From a checkpoint of a small transformer trained on Wikipedia.
Architecture: LayerNorm before each block, biases, tied embeddings, attention and MLP in parallel.
Training: a variant of SOAP for these matrices, 663M tokens, 5056 steps.
Each number is 128 + 24 x the weight over its row's rms, rounded and kept within 0 to 255. Layers, rows and columns count from 0. Numbers have three digits each. The size before them is the row's rms in percent of the matrix's.

# down: layer 3 MLP down (transposed), 4096x512, rms 0.13, rows 529-539, columns 0-127
# up: layer 3 MLP up, 4096x512, rms 0.138, rows 530-539, columns 0-127
down529 043:135160117131139124169183122127121125133162148106132102138140150139124073122181112144098147124128141119115116130144164100176086174116122133143094167150142132128121134131142113089087152111112110121136153134145124157156154132128111117151112146143146144142124048135130102138119083158136212164135117156148134121148142092135133123102133077118118113111149065119115091109140144171160151105119
up530 145:124174148119117138103143150124158123171172132118140156144147107138107156080129134106151187138129104158169098113158168149093185140134114123132102132125119099124143116139163153089152109135166117115145133128153105142093147117165118136116131143148129178156157139139125139130109104105119191108101134095120117130132128125148147149139125118131054110092133096132147121118133133127105170122122
down530 127:138151124080144108120130126128168124137151133113164140128142134173112107116151111136160122106090104133090114136119118127158109130150144153117154120174172108146157147124160142135108108073152126130085107114086158176094137117185125098143098109140125127089162144102133136193131129108142146124129142124140149159144118130142166131139141094150144148129132129120129119151143087205153094156136
up531 118:179169129138095150111151094130127123168152113099152127127098112121137122136153156110133132125111128180101153112153102083140110102110112113114117138136106109153116151125113131115126103132148133103151152163097101125112099151110133148152189103103161153097132137101147130091095110106159139130101129156150144151071117119147122125143114090123108135111123135098129062145121093132139123103151
down531 114:176115085094127113124118133144114130133094132131157133112149120115114122120155183130127145134120161138140172148112130123121130136113104143109138148139156087139097116138130113127146114120191107077146134126130125113158162139110126129139098165136165112125155160146113121086122144173139153136140129119143175123142153105131176174127081100110134111128141090137149141166119119132152163123130
up532 022:128141141132129139145135154104077138148126124107110147154171099092140142135149136112123113151120111123127108140127144103167125150117117114156159108115109147154121130162184108120127143157140196168113164125116099130110156145175096126160134135071084155115128120177174101121135128119156159120156146145138089140096135174193103101122138136171122114133134115139192109116124113129095094148141
down532 024:128136108144178093143130140142157136084114120128147093075142126124116146116097106079141127144118129131125119105121103104097131153102086111121075143133112097095103145073096116103145116119133145125120147141122121089172139134106108131170105126149163142106110107115146120171122103124162156146116147174140155128117105145115123161142150120114117154125131135146117130068168136194119135120153
up533 046:166122086149120177119140096135116114111130133128087111143173118132144164161097171100135140127124147132110118147099127116136162111134141116117130121176110161156087124113140127127145111150171130166097113133161158175151153094119104169135129086154141111123135112177184087117111132128112153150150145157138144097108162130176096154121179148160084157104121088084132114120139131131128132137161
down533 045:112128139147099152124142166109154164102137133104111177099084145139099104085140125136151145137122120172124136109146125140134136125140128126129101135134136125144093152166090161101110118078106085121105104110143125117144128165153152119153127124183136132152123085102120147134129142114102197112142135133119111091109094147083114121137118144123110162119132136139109140100137139130106126131107
up534 094:153147090119109148083147138095114123115169114107107135115152094113144133154098120121106136149154129154124140181134157102088136138120169140143148109136143136149111150120129145126105141095108144115114101134166168167134070121114124126108146123190131129111141111154120117114142164097136096126130148161137132136095100146138190157143118139105144145113138116109153118142161102159076140107104
down534 111:144111111131130108146144136127155153130104104108131128103130149081107106142137101145112132154140117144127129161154136120084178151142163122111107126124126148112102179108127137088084126110105151105123108168108174172138088131125128115112125107203155144110135152084163092095164145119166089130134121145116121128136112160133104156102133143101163170126122105141109111165138159147129111119091
up535 042:132100164152073128131140109106093126101096133154189120109130099135134171127122111124182103117120120112101160139077093127142097088149138087107144143134172093123054153106126116118170176189124102106162167122155181160120141159140081123161124142114143114146113155122142156108129086100132134152124151099118133101104150149143125151153139098089132133175150130177113115112119136147138121133130
down535 057:138174089100137153166149146108194098147114120119165098115123154086122119156130133100101109101142085122130129120092160119092145144106181090115105113152159147112125060096132150120159149119112107099139077134103130115145117154088124119112122137125121128136138165159162095109143071126119133117124141162105166141108121120101131107139115156131129114118146141137135122119124116077135121173149
up536 107:118113061114139100092139112152119114169141128098133123143156175120082122142118128107116138149092138125175153128156142110180116099187170126148145142118098129157152136120111161160083112137110148127097166128122130131090161141154125104132122152152101131065154114134112133113125131080132124118132126108146108115171137136130114118115083137118124124125108145149126153112142133152161089121131
down536 114:150131112133101128121181148139156088127072103130118097110120108154115132158115162073124186137098138141096123121125125117171055123131151178119125138101140137157107114165094053145156128096155126142144122108144083117147115157107132120113132122135127129095099123119144161131142163118128120142117111105105151113130178058123120114124112195101100139129096136188150132139128107116138138131103
up537 131:128142104141169121117155104124102146156142124103118116117145130151143140113165109118119139165101132093166118114097100143108081139136115164126151143097081121109083170123114153139153150138131059139114204142166132113171080115123166120083104166145161112128150174112139121131126109103127099115114100116102158134173109150163144091133122128161157101168164128135151107145114105088122137143128
down537 123:101141102100115115145134156118122081129152131121079129150129117089140143135137121094130132162088118075153108160064170098100140132089184119136111177142161138145143136142072115147134127144130143150134147144124144116135141139140129125100113117108170089118116098141137135116162152127151121134122149107133103125085091132146124144125109173171141103079098161091114125153119180102138161097149
up538 042:153166120146170104194136146113126138151155118144098132112111094139147131136151087102125169134128052149132158126106127145139170161142108115129170140162156176143131091123079104163155132123133130177163153159164150151138125110162113116124123125162156108152125145118136137174112148102145109154115100150163179166159111172131164143115094149093186136165081138150165138132151142126153139143165
down538 042:182083111118131139118124118117141106119129128175121115127106122080130111138132126193113126126154122135156124132081123136104131112138147144099144146159099157146150150116134117137128094113118113156137125159162157080131087133074138141107140086117106125122121131093133139132117124154123138144131095152141132107136152128098107129144112148133140123144144181136135112140121152118131142115110
up539 039:124111120153139110104113128113161158145157132165132136113127140188157121088117108132146136156100096092118114134079108104110100140157134127147152152099131141096114137157157162112111127118125165138106142135156171153103141118111167104136115148124136105099097114137152162100114101108121121111112128167180165111133121116157134159111111130132083139127139102110115124145154076122119112165116
down539 043:121089147109167164134124105099120117118115163119121133112086177123114126111105125109109160132110141145133127154126111172133132128137128089152145162120146139172163141114128143137145144146132076113124197142108154136109133149134110133105121133138127141123133123111124121113139122105175135132170098147134096155140093158088172148130092120103129151157120157131125150108126166128117130104173